python train.py --n_layer=9 --d_model=192 --n_head=3 --n_kv_head=3 --head_dim=64 --d_mlp=640 --vocab_size=8192 --activation="swiglu" --norm="rmsnorm" --norm_place="pre" --norm_eps=1e-05 --positions="rope" --rope_base=1020.0 --rope_fraction=0.5 --qk_norm=true --attn_scale=0.18 --bias="qkv" --tie_embeddings=false --parallel_block=false --extras=["gated attention", "skips across layers", "capped logits"] --init="uniform" --init_std_qkv=0.0338 --init_std_o=0.0 --init_std_up=0.0338 --init_std_down=0.0 --optimizer="muon_variant" --lr=0.00343 --lr_mult_o=2.0 --lr_mult_up=0.809 --beta1=0.95 --lr_head=0.00532 --warmup_steps=0 --schedule="wsd" --decay_fraction=0.57 --decay_shape="linear" --final_lr_fraction=0.0 --batch_tokens=[16384, 32768, 65536] --seq_len=256 --doc_mask=true --train_tokens=170200000 --steps=5442 --dataset="wikipedia_en"
Each number is 50 + 15 x the weight over its row's rms, rounded and kept within 0 to 99. Layers, rows and columns count from 0. The size before them is the row's rms in percent of the matrix's.

# layer 4 attention key, 192x192, rms 0.188, rows 134-152, columns 0-191
143:35 36 19 24 64 42 46 36 43 23 47 49 33 52 38 40 46 76 66 97 60 56 31 38 38 32 43 51 34 36 35 49 75 52 44 80 37 40 49 60 55 00 41 49 53 73 42 56 59 53 51 51 49 45 56 69 39 63 66 70 64 50 54 76 56 28 44 54 73 46 51 19 62 33 47 57 32 48 32 48 59 43 85 53 27 52 54 57 28 67 54 40 61 55 51 72 45 34 34 56 50 53 53 65 63 33 31 36 74 39 54 61 45 51 36 56 68 40 22 34 46 45 50 47 36 40 44 39 77 65 45 29 39 27 41 65 36 54 47 36 40 65 64 67 69 36 51 45 61 47 41 48 54 50 45 58 30 51 46 63 57 36 72 70 53 45 48 50 36 40 57 51 61 57 74 48 73 31 35 72 56 80 49 56 41 95 30 29 60 93 60 66
115:57 63 57 68 40 71 70 64 75 41 63 07 43 50 78 17 49 58 28 40 41 65 47 39 48 81 42 94 51 36 67 29 39 25 77 37 77 85 50 56 39 52 53 43 38 34 77 45 34 60 39 56 26 33 49 52 47 49 37 53 44 32 27 25 59 44 54 61 42 55 53 55 27 58 59 57 46 34 42 73 55 38 37 28 58 56 38 36 33 73 68 58 24 56 32 48 82 55 55 32 33 66 63 36 27 50 54 59 48 57 40 37 27 42 66 43 33 69 50 57 20 52 60 67 53 60 50 45 27 39 19 49 49 60 83 28 62 63 56 46 50 55 57 55 69 42 61 39 65 63 50 49 54 56 35 20 54 35 48 41 43 73 21 52 31 40 55 74 62 65 56 35 53 45 21 51 40 45 34 44 48 58 42 50 44 57 73 55 30 32 51 48
107:73 73 67 53 47 78 69 35 56 33 52 56 45 43 63 54 54 63 50 31 27 38 66 59 57 45 47 15 48 49 46 42 38 40 69 54 37 53 55 38 63 72 38 35 54 54 50 54 41 33 81 35 42 42 53 48 60 73 19 43 42 62 54 21 50 70 54 47 35 59 52 63 53 52 49 50 39 58 70 49 21 51 26 51 68 61 57 50 42 65 33 21 34 57 63 27 08 56 70 45 62 56 33 48 52 46 68 82 55 69 22 37 75 21 52 45 32 56 56 62 46 22 66 61 42 44 42 44 43 43 48 77 45 76 89 12 67 55 41 65 53 51 57 55 28 28 62 48 48 71 54 64 49 60 61 44 42 49 76 60 49 75 20 38 57 65 53 59 37 40 48 64 57 61 60 25 32 29 49 25 45 32 50 61 31 44 59 42 36 42 31 13
097:71 61 48 72 45 40 70 35 56 58 09 64 47 43 44 57 51 22 48 61 54 70 47 70 73 27 66 65 79 51 56 54 39 43 64 39 42 31 69 29 63 91 59 26 60 63 30 10 42 54 49 61 65 40 65 52 62 38 63 66 42 61 45 31 51 62 28 61 63 44 56 35 29 25 55 54 40 36 48 70 40 54 17 36 85 55 54 49 47 55 73 33 49 36 35 54 40 51 34 26 66 65 67 52 66 56 35 59 61 64 19 57 59 51 45 74 57 73 73 40 23 37 53 54 57 55 80 55 35 30 45 79 49 41 35 44 64 31 53 53 57 56 65 52 51 60 60 33 46 67 70 54 39 46 46 19 42 39 55 77 50 60 13 52 60 56 38 51 53 71 64 60 60 62 61 27 62 58 67 52 64 57 35 27 62 25 42 47 51 41 64 68
117:51 57 60 64 36 41 33 62 60 67 47 73 45 50 53 67 52 46 37 04 40 58 39 66 65 33 42 58 54 51 58 28 42 28 68 37 49 41 25 56 23 68 37 58 51 39 91 46 41 39 57 53 46 11 32 58 24 51 43 43 66 30 50 32 64 41 51 52 41 59 61 35 68 75 74 34 50 32 54 45 58 51 47 43 58 50 33 67 46 53 66 47 69 46 59 28 34 61 68 19 45 45 61 42 35 54 44 79 30 57 59 47 53 54 21 71 51 78 51 67 37 62 48 44 61 65 66 28 54 87 71 58 66 39 68 63 85 83 51 60 48 33 65 33 30 43 52 64 32 70 41 66 58 34 45 49 40 61 49 57 66 49 63 56 45 71 26 39 79 50 74 47 40 31 40 68 52 48 19 58 22 45 54 34 40 66 68 33 57 47 33 60
096:46 29 38 45 41 48 73 28 42 36 31 32 63 11 71 43 35 70 61 73 22 22 29 33 42 47 55 70 55 62 39 49 34 67 64 84 46 37 48 31 37 15 48 51 51 33 16 47 45 58 78 39 58 68 19 35 48 64 39 39 41 58 59 76 29 47 16 70 22 20 79 32 60 49 52 40 56 42 71 49 37 65 54 65 41 61 29 68 67 47 21 30 38 75 35 60 40 25 64 82 73 38 42 56 58 43 45 48 66 43 34 51 29 50 47 56 57 55 52 32 43 45 49 49 55 39 59 56 55 36 59 36 47 40 70 55 51 59 45 42 59 50 42 61 30 59 47 61 25 56 69 57 42 56 41 81 39 50 29 51 48 46 18 47 62 34 44 47 43 38 49 64 52 37 41 66 64 34 83 67 57 36 36 68 49 56 43 45 36 43 43 47
102:92 35 67 70 38 49 45 53 48 32 45 69 65 68 34 64 64 49 58 13 73 49 67 55 36 54 44 43 23 39 95 41 45 45 39 48 40 54 30 71 72 46 42 52 61 64 46 71 32 57 36 70 33 59 62 52 43 78 51 28 36 53 23 40 43 68 55 37 35 57 42 41 51 57 61 51 58 66 73 51 59 59 57 08 47 56 45 47 72 71 65 46 29 35 43 54 50 59 43 43 46 48 68 41 43 72 49 68 34 91 56 38 60 61 43 82 46 40 37 48 22 22 37 39 58 63 70 42 48 51 34 58 63 52 54 43 56 47 64 75 41 44 32 51 50 61 28 48 53 46 43 49 85 50 35 49 66 49 33 29 50 75 55 38 33 43 48 85 45 23 50 37 44 43 43 80 37 51 40 40 38 50 25 53 76 58 53 35 33 44 27 26
106:26 54 61 32 65 23 71 23 38 51 46 29 60 84 29 31 35 33 49 53 49 42 58 73 12 42 66 29 67 53 52 52 42 57 48 79 65 49 44 29 35 48 33 12 25 41 51 23 30 41 39 49 55 36 55 40 62 49 52 25 43 40 41 68 58 38 50 50 59 48 54 43 27 49 39 38 46 49 19 54 67 38 61 65 51 48 21 50 67 50 37 43 64 68 61 52 42 46 53 80 49 58 54 59 67 38 31 65 85 57 64 33 55 42 61 68 48 56 24 38 21 12 64 53 60 63 44 51 54 23 33 36 43 35 37 37 23 15 58 46 72 46 31 49 33 43 42 40 38 33 50 53 50 53 29 51 45 32 42 38 45 37 54 54 70 73 46 65 32 60 39 47 51 42 51 56 33 19 66 69 46 46 37 75 30 77 68 32 52 48 53 36
105:56 58 66 53 43 42 33 75 71 54 74 51 70 52 42 70 41 02 56 25 67 34 55 42 57 64 52 65 49 57 65 81 40 34 55 83 54 61 57 68 62 68 42 37 55 62 53 81 50 47 57 44 54 53 48 40 20 42 29 40 68 47 51 69 48 46 54 68 27 43 46 42 52 55 59 38 51 45 58 46 65 49 53 33 62 50 48 42 79 39 51 75 52 47 40 43 37 52 50 50 61 54 29 24 74 78 63 61 60 73 42 10 60 50 38 37 65 24 63 44 63 34 35 60 50 49 62 70 60 54 41 70 46 45 65 43 48 52 57 50 51 77 33 11 68 34 40 68 44 55 67 53 45 23 62 40 61 63 38 17 46 24 69 38 47 20 40 57 39 40 48 78 60 40 56 58 35 33 42 29 71 55 65 43 26 29 64 53 17 25 29 47
108:37 58 32 50 57 42 59 43 40 29 33 53 24 24 54 57 39 59 69 60 32 45 44 39 50 44 84 65 38 61 11 64 63 61 51 39 27 37 32 40 68 23 67 83 46 32 30 34 57 51 53 29 67 82 82 71 34 55 62 35 58 54 50 34 52 42 48 57 73 38 48 56 33 69 65 61 52 67 34 62 53 57 37 76 63 47 30 48 48 41 56 43 56 69 61 33 56 42 44 55 48 60 38 68 44 22 53 54 46 42 70 33 27 61 73 69 42 69 54 63 64 46 55 40 59 60 35 49 51 53 35 43 19 45 47 52 33 29 44 17 49 53 54 75 77 33 44 66 39 50 27 60 75 28 40 25 35 33 79 46 59 31 80 46 39 45 47 41 41 81 43 85 32 36 38 46 60 53 62 53 65 79 40 55 65 66 48 61 64 52 44 67
087:42 42 29 72 33 49 38 62 47 55 19 61 70 26 70 35 71 67 65 76 37 53 38 31 45 31 53 72 60 76 54 45 58 43 76 58 40 28 40 75 44 37 56 31 46 43 68 47 31 85 58 35 57 26 42 27 30 61 45 47 66 36 59 50 47 45 55 60 56 50 46 10 74 38 61 34 62 51 34 42 25 61 50 45 51 38 72 53 41 54 32 72 34 46 42 54 64 27 66 56 51 52 58 57 29 59 34 55 46 46 44 56 58 44 28 40 67 65 52 72 52 77 42 63 48 44 45 45 50 55 50 65 59 32 66 61 69 76 40 55 56 33 59 25 29 41 64 81 41 28 39 69 50 49 43 93 40 58 50 61 49 37 79 46 65 60 42 37 79 49 71 68 70 43 29 50 41 55 25 45 54 58 71 35 41 69 66 57 14 67 44 21
082:56 43 56 58 62 36 69 55 51 50 50 19 43 53 53 27 41 34 61 15 52 39 28 70 48 40 28 38 44 21 59 57 69 55 61 47 42 33 32 60 32 56 66 54 85 56 28 43 44 36 42 41 31 83 44 66 44 47 70 42 50 58 22 48 57 56 43 70 88 67 36 88 53 65 52 82 41 61 32 64 61 59 70 32 41 47 34 52 50 64 45 49 58 30 77 42 59 56 50 49 45 11 58 40 65 41 52 70 43 40 55 66 63 48 63 62 38 58 26 56 22 51 49 39 51 70 60 61 44 41 54 58 19 71 72 30 41 52 55 50 59 54 42 42 67 76 43 51 62 54 37 51 62 48 44 40 30 28 55 43 51 43 43 56 47 62 38 71 41 74 58 63 53 48 63 42 59 25 24 45 60 65 33 24 16 57 17 52 75 08 54 52
088:72 57 64 63 62 32 36 68 38 34 61 56 32 53 66 27 37 13 66 12 66 33 75 62 50 49 44 31 70 31 62 64 42 40 46 33 57 46 63 45 24 57 46 67 58 73 40 47 59 41 36 56 49 87 58 51 40 59 43 41 40 66 78 27 35 75 54 57 79 60 52 68 44 35 41 87 58 53 42 72 81 64 62 50 32 49 42 46 54 53 37 69 41 66 62 53 40 44 56 44 50 28 38 30 63 44 50 73 48 33 51 70 40 40 70 55 47 37 46 41 26 53 44 39 66 62 55 68 51 57 65 72 27 76 45 27 57 56 63 68 57 41 49 60 57 58 43 53 54 42 38 61 56 46 54 23 64 34 64 26 48 51 37 27 24 62 37 69 39 46 46 87 20 54 49 46 75 37 42 49 41 78 47 21 43 41 30 46 54 16 44 59
087:59 40 69 47 68 41 46 64 70 43 53 20 63 44 41 34 22 24 71 40 75 44 49 52 56 53 26 51 71 57 61 64 48 47 51 46 58 44 45 29 25 65 39 47 45 51 17 47 27 50 22 39 32 87 66 55 52 36 75 35 64 78 36 37 68 76 55 38 73 73 40 44 66 48 62 68 48 56 32 53 29 42 54 34 42 50 47 35 53 23 24 65 46 58 81 45 39 50 35 37 66 28 59 72 56 53 79 62 70 41 39 30 32 49 38 57 29 39 54 34 35 30 65 54 43 79 64 48 52 17 55 59 49 45 84 45 72 55 74 48 58 39 55 26 71 31 39 56 73 61 49 57 37 67 38 60 56 37 52 39 45 45 47 63 66 53 65 46 33 56 54 54 46 43 52 64 44 17 31 48 42 80 32 34 47 42 13 52 45 31 54 54
103:56 47 44 34 39 38 30 45 38 44 41 74 55 48 61 83 35 28 36 51 54 75 53 70 56 27 88 49 64 61 29 44 50 66 39 62 63 30 42 44 69 76 60 72 44 58 10 45 58 54 62 60 67 66 73 55 50 35 50 61 51 63 64 42 35 60 68 59 44 48 56 44 46 46 49 54 46 72 48 35 73 73 30 78 48 64 54 48 72 24 23 69 39 61 54 49 43 46 51 48 64 39 53 78 69 79 42 64 60 56 25 46 62 52 49 70 50 54 64 51 70 40 22 29 55 70 39 50 35 59 60 61 37 48 25 47 34 52 57 36 25 35 30 49 33 64 64 55 40 37 73 47 35 19 64 56 44 40 57 59 33 13 61 30 49 44 75 58 35 40 47 69 57 46 64 53 67 57 62 66 76 65 57 43 63 03 68 50 61 43 24 49
088:60 36 35 61 29 31 31 45 39 43 54 46 47 85 26 28 69 58 55 68 44 02 58 59 46 28 52 37 60 52 52 82 42 48 38 40 35 37 65 29 56 43 43 52 53 40 32 38 56 44 58 36 54 55 40 19 40 64 64 43 30 38 88 62 48 43 56 72 61 33 49 75 41 53 15 61 50 61 51 82 37 49 77 48 42 40 56 69 61 69 38 18 47 86 47 52 32 60 41 56 31 65 53 29 87 25 57 46 38 42 73 71 56 44 36 49 56 36 56 37 37 33 46 59 77 44 62 48 25 51 48 41 51 52 48 40 41 56 58 71 71 64 83 32 44 71 59 37 34 41 56 42 52 47 33 56 40 42 64 43 60 56 37 57 53 65 28 56 51 38 57 55 67 47 60 29 58 05 48 39 45 28 56 58 76 62 38 71 49 54 61 57
108:60 56 44 58 42 31 53 68 29 35 54 30 47 55 67 51 53 48 42 40 50 42 27 33 21 53 66 47 39 24 47 62 37 75 61 35 58 47 51 73 57 24 52 48 44 54 64 53 41 30 45 33 59 34 29 80 58 42 26 57 50 24 63 36 80 28 61 84 15 30 50 39 53 34 47 41 66 56 16 34 64 41 63 62 20 21 07 46 48 57 32 54 55 44 59 45 61 65 42 56 55 36 34 57 63 38 25 56 45 58 66 63 63 25 50 53 47 67 49 55 43 29 64 46 68 56 26 25 18 53 60 39 66 28 65 53 66 58 45 41 45 39 52 32 35 32 26 47 26 62 47 47 22 54 36 51 60 44 54 48 26 29 52 55 69 51 34 58 29 37 72 70 78 39 63 67 67 38 57 56 30 57 55 66 52 71 58 46 66 76 48 57
096:64 41 75 66 44 56 57 51 48 55 63 55 42 38 65 78 38 38 56 37 15 58 70 51 66 42 36 42 49 93 76 91 47 12 54 28 64 40 63 51 34 64 41 46 54 42 64 33 35 35 59 65 36 44 37 51 47 51 48 54 52 35 60 49 29 80 67 74 52 56 20 49 50 46 47 56 46 16 50 43 36 11 42 46 28 57 50 72 49 40 82 36 42 41 26 34 55 93 44 37 67 56 44 22 61 65 77 37 31 36 34 54 64 44 41 48 40 49 70 45 49 46 66 64 30 48 69 55 60 46 66 49 43 48 36 34 55 47 35 53 47 84 65 27 40 58 37 50 47 51 62 58 46 65 49 49 37 54 60 36 65 55 31 80 45 84 42 52 45 31 71 48 44 60 50 59 59 30 51 44 68 10 51 49 42 44 46 48 41 30 68 55
123:50 30 46 25 72 46 53 32 23 50 42 52 54 50 62 32 34 58 75 85 53 63 28 66 35 33 60 41 84 50 28 74 47 59 52 54 24 35 41 41 63 42 42 53 26 63 44 52 52 63 46 35 60 39 58 75 42 39 83 46 62 57 21 53 81 46 30 46 47 45 34 45 50 57 53 71 50 58 28 50 61 49 45 59 55 46 61 49 35 20 50 41 62 54 38 64 55 42 44 48 57 44 72 60 61 52 45 31 52 30 65 60 41 27 49 51 42 32 33 28 41 43 33 30 48 76 56 54 21 52 62 30 40 34 70 19 37 20 55 55 08 71 55 61 80 53 50 46 48 37 33 45 66 28 36 59 33 49 56 83 25 39 56 45 80 77 60 44 25 52 52 64 71 84 62 47 53 55 61 51 61 67 36 55 60 72 45 47 70 61 49 73
# layer 4 attention query, 192x192, rms 0.19, rows 135-152, columns 0-191
137:57 63 36 38 43 54 65 67 65 62 37 35 59 43 37 41 51 76 76 58 54 79 31 65 67 29 58 42 46 39 56 57 38 54 31 51 82 27 53 35 63 72 68 64 80 60 35 40 40 26 60 48 68 51 69 57 43 35 60 83 57 80 37 46 23 75 22 30 66 63 26 59 24 40 48 80 38 36 36 58 53 53 32 56 39 79 31 60 36 46 60 59 52 53 38 52 31 68 46 66 51 51 65 44 65 50 46 42 48 55 40 57 68 26 43 52 53 56 56 33 52 45 58 58 26 47 51 60 28 70 60 56 17 91 24 54 45 65 33 55 39 48 49 59 61 73 41 42 28 62 57 34 45 44 42 30 84 40 49 84 41 50 38 47 76 45 45 55 37 68 60 74 62 64 49 24 56 57 32 40 47 60 57 73 44 24 37 33 58 52 65 46
109:70 61 78 43 54 60 41 31 62 57 39 54 38 53 44 32 60 86 55 63 25 68 51 51 43 53 73 26 30 14 58 48 55 61 74 76 59 32 64 60 43 65 80 80 48 78 64 54 53 47 48 53 48 37 55 54 46 51 28 51 39 70 36 49 25 56 50 29 38 46 43 41 67 59 25 54 34 48 28 63 42 58 44 69 58 91 47 62 54 38 58 51 62 90 47 50 40 31 44 68 53 47 56 41 47 62 50 64 58 67 49 54 49 57 63 22 80 60 67 43 56 55 26 76 54 16 63 63 55 49 61 41 59 68 52 29 73 52 63 51 09 50 51 28 51 55 38 39 17 48 43 22 62 66 60 41 42 54 58 45 42 60 33 34 54 49 68 40 44 63 57 72 21 74 17 49 60 46 51 42 63 51 65 48 47 16 33 33 38 56 41 54
131:68 45 45 55 72 59 17 55 49 47 52 86 35 75 47 48 30 31 58 42 62 56 68 64 65 32 59 51 68 78 56 64 53 37 36 67 44 66 54 75 49 72 41 64 37 63 86 31 34 71 48 54 28 70 65 46 43 25 71 45 42 42 56 52 63 46 79 56 54 45 71 34 58 54 33 38 40 56 46 46 52 35 53 51 72 24 68 45 65 68 47 32 39 82 55 71 41 46 46 26 33 59 49 55 65 42 48 61 67 24 51 61 51 56 65 56 59 43 56 48 49 60 46 48 35 76 50 41 50 24 54 52 65 47 35 53 58 41 44 70 44 63 77 28 62 23 77 48 81 65 81 48 48 69 82 83 39 73 55 31 54 45 53 80 50 38 67 53 62 47 57 43 40 47 50 38 48 27 70 49 55 64 46 59 70 39 64 74 12 27 59 41
093:49 44 40 68 38 52 52 43 59 53 60 26 55 43 83 43 61 43 65 99 55 22 39 28 77 44 30 71 82 28 11 56 66 47 21 58 63 44 51 50 35 41 46 69 55 86 41 47 49 39 51 28 15 55 48 47 64 38 48 27 58 52 40 40 50 35 56 25 54 57 45 55 41 37 56 39 56 39 47 66 33 47 49 62 28 69 87 52 61 57 29 71 46 63 45 59 63 51 44 53 57 77 43 33 76 64 77 54 62 48 28 56 55 37 47 38 58 38 44 40 64 47 53 76 53 36 34 66 69 48 44 76 22 81 36 41 61 52 75 43 47 45 52 49 38 49 53 73 71 52 43 54 56 77 67 44 65 58 79 68 19 50 38 74 51 55 41 51 51 51 50 75 39 53 68 26 39 42 56 50 56 81 55 33 47 37 55 50 34 43 33 55
093:44 58 72 55 60 70 53 14 70 56 53 63 31 89 77 65 54 21 61 66 15 41 46 73 35 61 56 52 63 55 48 46 81 42 44 32 49 44 38 78 51 39 53 46 58 33 74 69 23 48 66 60 64 25 87 49 56 76 32 43 51 73 53 66 55 41 57 31 52 62 70 53 51 66 48 53 17 45 37 70 63 53 55 47 56 52 42 38 37 47 70 65 42 35 66 32 53 48 77 33 60 58 40 21 39 46 57 61 29 56 61 45 39 49 23 52 33 66 44 58 58 48 66 47 18 56 47 69 52 56 42 41 78 61 73 32 50 67 55 25 51 50 62 29 49 69 45 53 45 74 57 39 59 69 11 47 51 39 49 69 81 70 23 42 37 73 25 69 49 26 56 48 63 52 34 53 50 33 49 61 34 45 56 45 52 53 61 50 41 63 44 45
099:42 43 72 77 53 44 67 44 44 70 66 52 61 52 49 40 43 54 49 62 49 52 69 48 58 47 34 17 30 55 74 79 52 39 52 59 62 63 54 37 37 74 45 40 39 38 42 24 42 64 59 50 52 19 64 51 41 37 28 57 33 71 72 57 47 59 63 41 57 27 60 72 36 46 34 87 54 46 44 60 88 57 50 42 47 39 34 75 24 42 22 55 67 43 48 52 74 72 97 65 67 47 48 64 65 56 90 56 19 64 46 39 39 42 38 41 64 45 59 52 66 44 56 59 53 15 33 60 49 60 46 41 41 66 59 58 99 35 30 63 52 46 93 42 46 26 52 68 51 63 46 42 39 46 55 57 39 52 68 50 58 38 49 43 51 33 50 45 40 52 29 43 59 57 46 33 66 44 36 63 48 56 45 47 58 43 49 45 54 25 80 50
104:47 52 74 54 70 42 58 52 19 51 88 40 67 64 44 60 53 32 37 45 44 55 40 58 65 73 18 58 51 30 48 33 39 32 57 54 37 28 59 20 25 20 47 48 61 28 45 35 78 49 74 51 30 35 61 46 61 46 51 42 69 34 39 50 49 47 54 68 66 68 66 70 50 54 31 60 43 55 30 68 59 54 56 30 53 62 47 42 40 26 40 53 37 77 47 52 59 54 74 53 55 63 23 57 48 64 70 40 56 57 56 35 29 40 28 71 35 18 57 27 39 59 33 53 82 44 52 47 41 62 44 38 48 47 65 54 61 54 57 81 58 53 51 24 47 40 33 46 51 67 66 51 34 78 57 48 07 49 45 51 36 49 36 56 53 62 32 41 30 42 29 23 57 17 54 50 74 33 55 77 48 31 45 13 45 39 37 46 63 55 69 71
093:61 68 51 89 71 39 52 19 39 49 38 49 28 41 39 77 60 39 29 41 59 65 69 31 62 36 36 38 59 31 75 30 50 54 63 54 76 80 52 28 51 44 53 22 48 48 64 22 64 45 29 60 57 53 33 43 70 44 22 54 33 37 64 39 29 54 50 59 52 64 76 57 42 44 35 46 53 41 41 33 58 47 67 61 20 40 81 72 56 46 58 47 58 49 32 49 56 54 71 38 40 46 53 53 65 59 49 55 52 52 20 56 18 55 62 32 25 63 52 52 67 27 43 81 50 32 39 66 46 39 32 43 50 60 46 38 44 67 45 65 31 57 28 56 81 33 40 53 40 66 63 33 57 58 48 37 41 73 61 33 47 63 57 90 57 61 68 57 34 44 39 31 49 60 50 36 51 63 87 45 65 53 23 82 43 58 69 53 61 39 60 72
099:68 19 38 51 62 37 75 67 60 42 31 79 36 26 25 65 44 19 49 50 35 59 69 49 67 77 45 49 42 49 49 66 53 31 54 63 61 56 66 49 45 47 71 80 53 45 46 49 73 36 81 36 59 50 54 30 41 56 36 54 28 45 70 61 19 65 51 35 43 48 69 49 58 23 51 45 59 52 63 57 70 63 71 70 53 38 55 47 40 58 41 77 51 40 42 72 69 57 14 39 56 28 34 55 27 69 65 46 43 54 29 26 60 39 32 46 51 34 24 48 79 54 81 55 39 29 38 58 48 30 55 59 37 60 24 61 58 51 30 60 32 31 11 48 37 37 60 66 42 52 76 29 58 57 45 67 49 44 44 50 48 70 60 76 48 07 33 60 42 54 37 50 43 65 60 41 60 72 41 60 44 61 77 43 48 29 40 58 50 64 51 50
076:56 31 62 52 56 24 53 68 57 31 81 45 52 58 34 54 29 58 43 41 44 40 52 43 35 69 16 67 49 46 66 44 67 62 67 31 07 50 39 48 64 38 41 48 52 36 41 86 52 39 43 53 34 49 40 65 20 79 60 55 57 60 64 49 51 52 54 42 62 61 67 76 36 57 56 31 61 45 57 52 56 62 73 36 35 69 32 50 21 48 55 74 59 64 74 35 50 64 58 62 48 39 79 53 49 42 59 40 51 34 70 17 36 57 59 55 09 29 47 78 33 65 39 31 91 48 56 49 47 37 28 65 48 65 39 56 42 55 64 49 61 68 42 62 37 85 16 59 51 50 44 42 63 57 42 57 45 75 62 57 55 60 50 26 40 83 41 34 71 36 46 34 21 40 50 66 41 68 61 62 39 47 46 54 41 40 32 38 58 38 68 70
085:59 58 43 39 58 63 12 43 31 74 48 73 51 84 71 49 70 45 45 47 64 68 50 48 46 25 63 34 54 66 56 13 36 32 32 57 52 40 38 43 37 52 31 62 27 61 49 53 53 70 76 65 65 66 59 36 74 25 73 42 52 53 48 71 81 35 37 71 66 66 74 53 62 58 55 43 36 72 45 49 31 44 38 45 52 37 50 28 37 29 44 44 34 43 36 47 39 25 46 69 48 38 43 62 56 63 24 45 66 16 71 72 42 48 49 73 63 61 69 24 57 23 22 63 34 59 20 54 48 36 38 44 50 49 20 43 37 77 63 18 49 44 39 49 48 61 35 43 77 26 67 57 27 31 61 39 42 47 51 61 54 32 73 51 55 42 59 43 51 46 52 68 62 79 49 45 44 50 73 72 54 41 56 37 50 51 53 37 61 43 58 73
085:57 32 52 45 59 83 15 30 22 61 51 49 71 74 70 57 48 39 28 62 42 57 53 41 50 35 75 38 61 84 49 20 55 49 40 42 51 51 50 51 58 41 44 37 42 47 40 47 62 40 39 60 57 55 71 40 67 31 56 47 64 48 51 70 79 42 53 71 63 34 64 54 51 61 57 36 52 77 53 43 19 37 43 39 64 17 52 26 45 22 61 29 48 54 36 73 36 47 60 40 48 55 41 71 45 33 41 46 65 31 47 60 34 53 46 58 43 53 52 19 68 44 39 33 30 72 27 59 47 11 41 51 48 33 63 43 22 47 28 29 40 46 40 35 58 52 58 38 73 36 80 64 20 48 78 65 46 36 62 42 50 37 53 70 52 67 92 64 63 72 51 37 66 44 61 38 58 58 81 60 57 36 61 55 52 55 83 42 60 55 53 71
097:36 39 30 49 63 56 42 51 33 46 59 45 52 93 56 80 86 51 52 43 63 47 45 70 52 43 80 52 38 52 47 63 67 69 46 66 18 34 30 40 35 13 27 47 55 69 51 75 50 58 57 64 58 78 66 48 50 36 63 83 40 56 75 71 96 53 53 49 48 87 48 68 53 64 74 43 38 42 42 35 45 49 75 62 53 44 66 58 40 54 43 07 62 63 72 47 52 32 52 60 47 77 52 62 79 26 36 41 42 34 41 35 30 65 79 54 46 53 68 43 52 68 44 61 42 63 30 31 28 75 66 47 51 48 33 61 61 47 35 54 50 57 54 30 69 47 62 40 36 65 38 38 43 40 41 61 56 43 68 65 44 20 51 56 38 53 37 50 50 68 48 62 69 57 66 41 56 52 74 59 24 46 46 51 52 46 48 42 26 46 54 52
116:65 44 48 43 23 66 35 28 24 60 73 46 51 74 30 64 69 25 26 26 65 45 52 44 22 28 39 36 37 70 62 30 56 25 41 48 58 49 39 55 61 45 25 19 32 31 54 49 62 43 53 79 54 39 74 49 64 44 64 43 50 47 70 71 77 39 57 56 48 58 78 53 43 68 40 36 69 56 39 44 52 45 72 34 49 26 54 41 47 52 47 17 47 52 65 55 34 32 80 58 50 65 44 75 41 11 46 59 60 45 66 47 51 45 39 75 41 40 43 32 53 29 43 55 68 60 50 39 57 54 59 38 45 01 69 43 56 59 39 51 73 51 44 59 53 35 60 54 54 62 69 59 19 83 41 59 55 54 59 27 71 58 48 73 44 67 41 44 81 54 43 25 44 43 45 57 39 53 61 80 52 73 41 43 45 65 61 64 55 32 74 59
109:40 43 57 69 41 51 58 38 25 47 44 64 37 76 60 52 72 51 32 22 70 38 46 57 03 71 30 32 60 43 61 43 69 49 76 56 40 43 38 71 49 17 56 31 31 50 51 87 66 35 36 71 68 25 66 53 58 85 25 44 52 37 83 85 73 37 42 48 38 60 55 40 68 58 53 30 81 59 59 40 44 65 54 37 46 31 38 51 53 50 57 13 69 54 56 38 60 39 64 56 59 60 62 39 61 43 36 63 35 68 36 42 54 55 44 58 47 29 40 29 55 44 58 61 47 75 48 63 52 45 50 57 51 43 49 65 62 61 35 56 43 39 35 38 45 27 56 64 47 37 63 62 54 73 35 79 36 43 74 55 56 42 58 38 56 65 42 36 75 62 66 31 58 59 54 52 40 69 60 28 28 64 43 42 18 29 46 40 63 66 26 58
107:51 30 57 63 49 56 44 60 38 81 69 47 88 32 58 50 34 43 55 80 49 58 54 38 64 66 72 55 72 53 49 49 28 46 36 75 53 68 40 50 27 68 50 43 48 59 59 34 45 40 76 47 62 70 61 36 68 24 37 43 28 50 42 49 38 49 58 23 43 32 64 64 54 35 36 29 37 54 56 62 32 52 23 65 56 42 65 47 66 63 26 77 55 57 50 71 40 51 24 38 62 63 53 58 41 94 37 48 69 41 25 63 48 66 50 46 56 37 57 32 60 92 62 67 39 47 45 60 71 43 40 44 55 61 57 49 60 60 77 50 60 50 63 54 40 72 68 48 39 35 78 55 33 83 63 47 61 78 60 58 53 30 41 67 55 27 76 51 42 57 29 40 43 58 23 24 37 49 77 73 81 39 58 47 36 32 77 55 54 49 48 58
119:43 60 30 67 57 69 77 31 67 35 40 53 37 26 53 54 66 69 51 71 57 36 46 36 54 76 58 63 77 32 52 45 56 53 66 27 75 47 57 81 61 55 69 58 46 59 43 86 30 37 39 62 38 52 33 69 48 71 33 36 36 39 73 58 51 49 37 67 35 38 38 38 49 67 57 40 47 26 51 49 67 50 30 37 57 59 38 63 39 56 79 49 66 48 47 69 78 70 44 58 48 59 66 33 47 46 24 56 17 80 13 46 77 53 48 34 46 56 40 50 55 52 55 77 71 51 49 66 38 69 69 61 81 52 61 58 71 40 45 54 21 44 21 46 37 42 40 55 35 41 38 49 62 42 18 54 79 74 60 71 42 38 31 47 54 48 39 41 49 53 54 42 45 44 46 65 30 47 41 20 60 56 42 44 39 44 76 25 38 70 26 29
120:70 62 34 51 58 18 36 23 50 56 64 53 45 53 47 44 66 54 55 34 93 50 68 46 37 25 54 42 53 67 39 65 55 67 74 43 39 61 43 48 64 52 25 40 28 55 38 35 64 45 42 48 58 51 31 48 45 52 43 47 74 24 58 60 69 46 63 66 49 43 54 38 63 55 59 28 53 75 39 53 67 37 56 45 30 44 33 89 31 45 62 37 51 46 61 50 09 46 57 39 47 34 46 60 43 70 37 55 62 45 65 32 61 35 42 48 77 47 32 41 53 49 69 30 47 54 63 57 45 60 51 61 48 09 79 55 86 49 36 37 66 60 69 36 49 41 24 68 59 86 49 57 46 68 48 65 57 45 62 38 66 52 67 44 69 38 44 26 55 44 42 81 52 24 60 80 49 36 24 36 53 29 43 38 50 77 22 36 74 57 19 51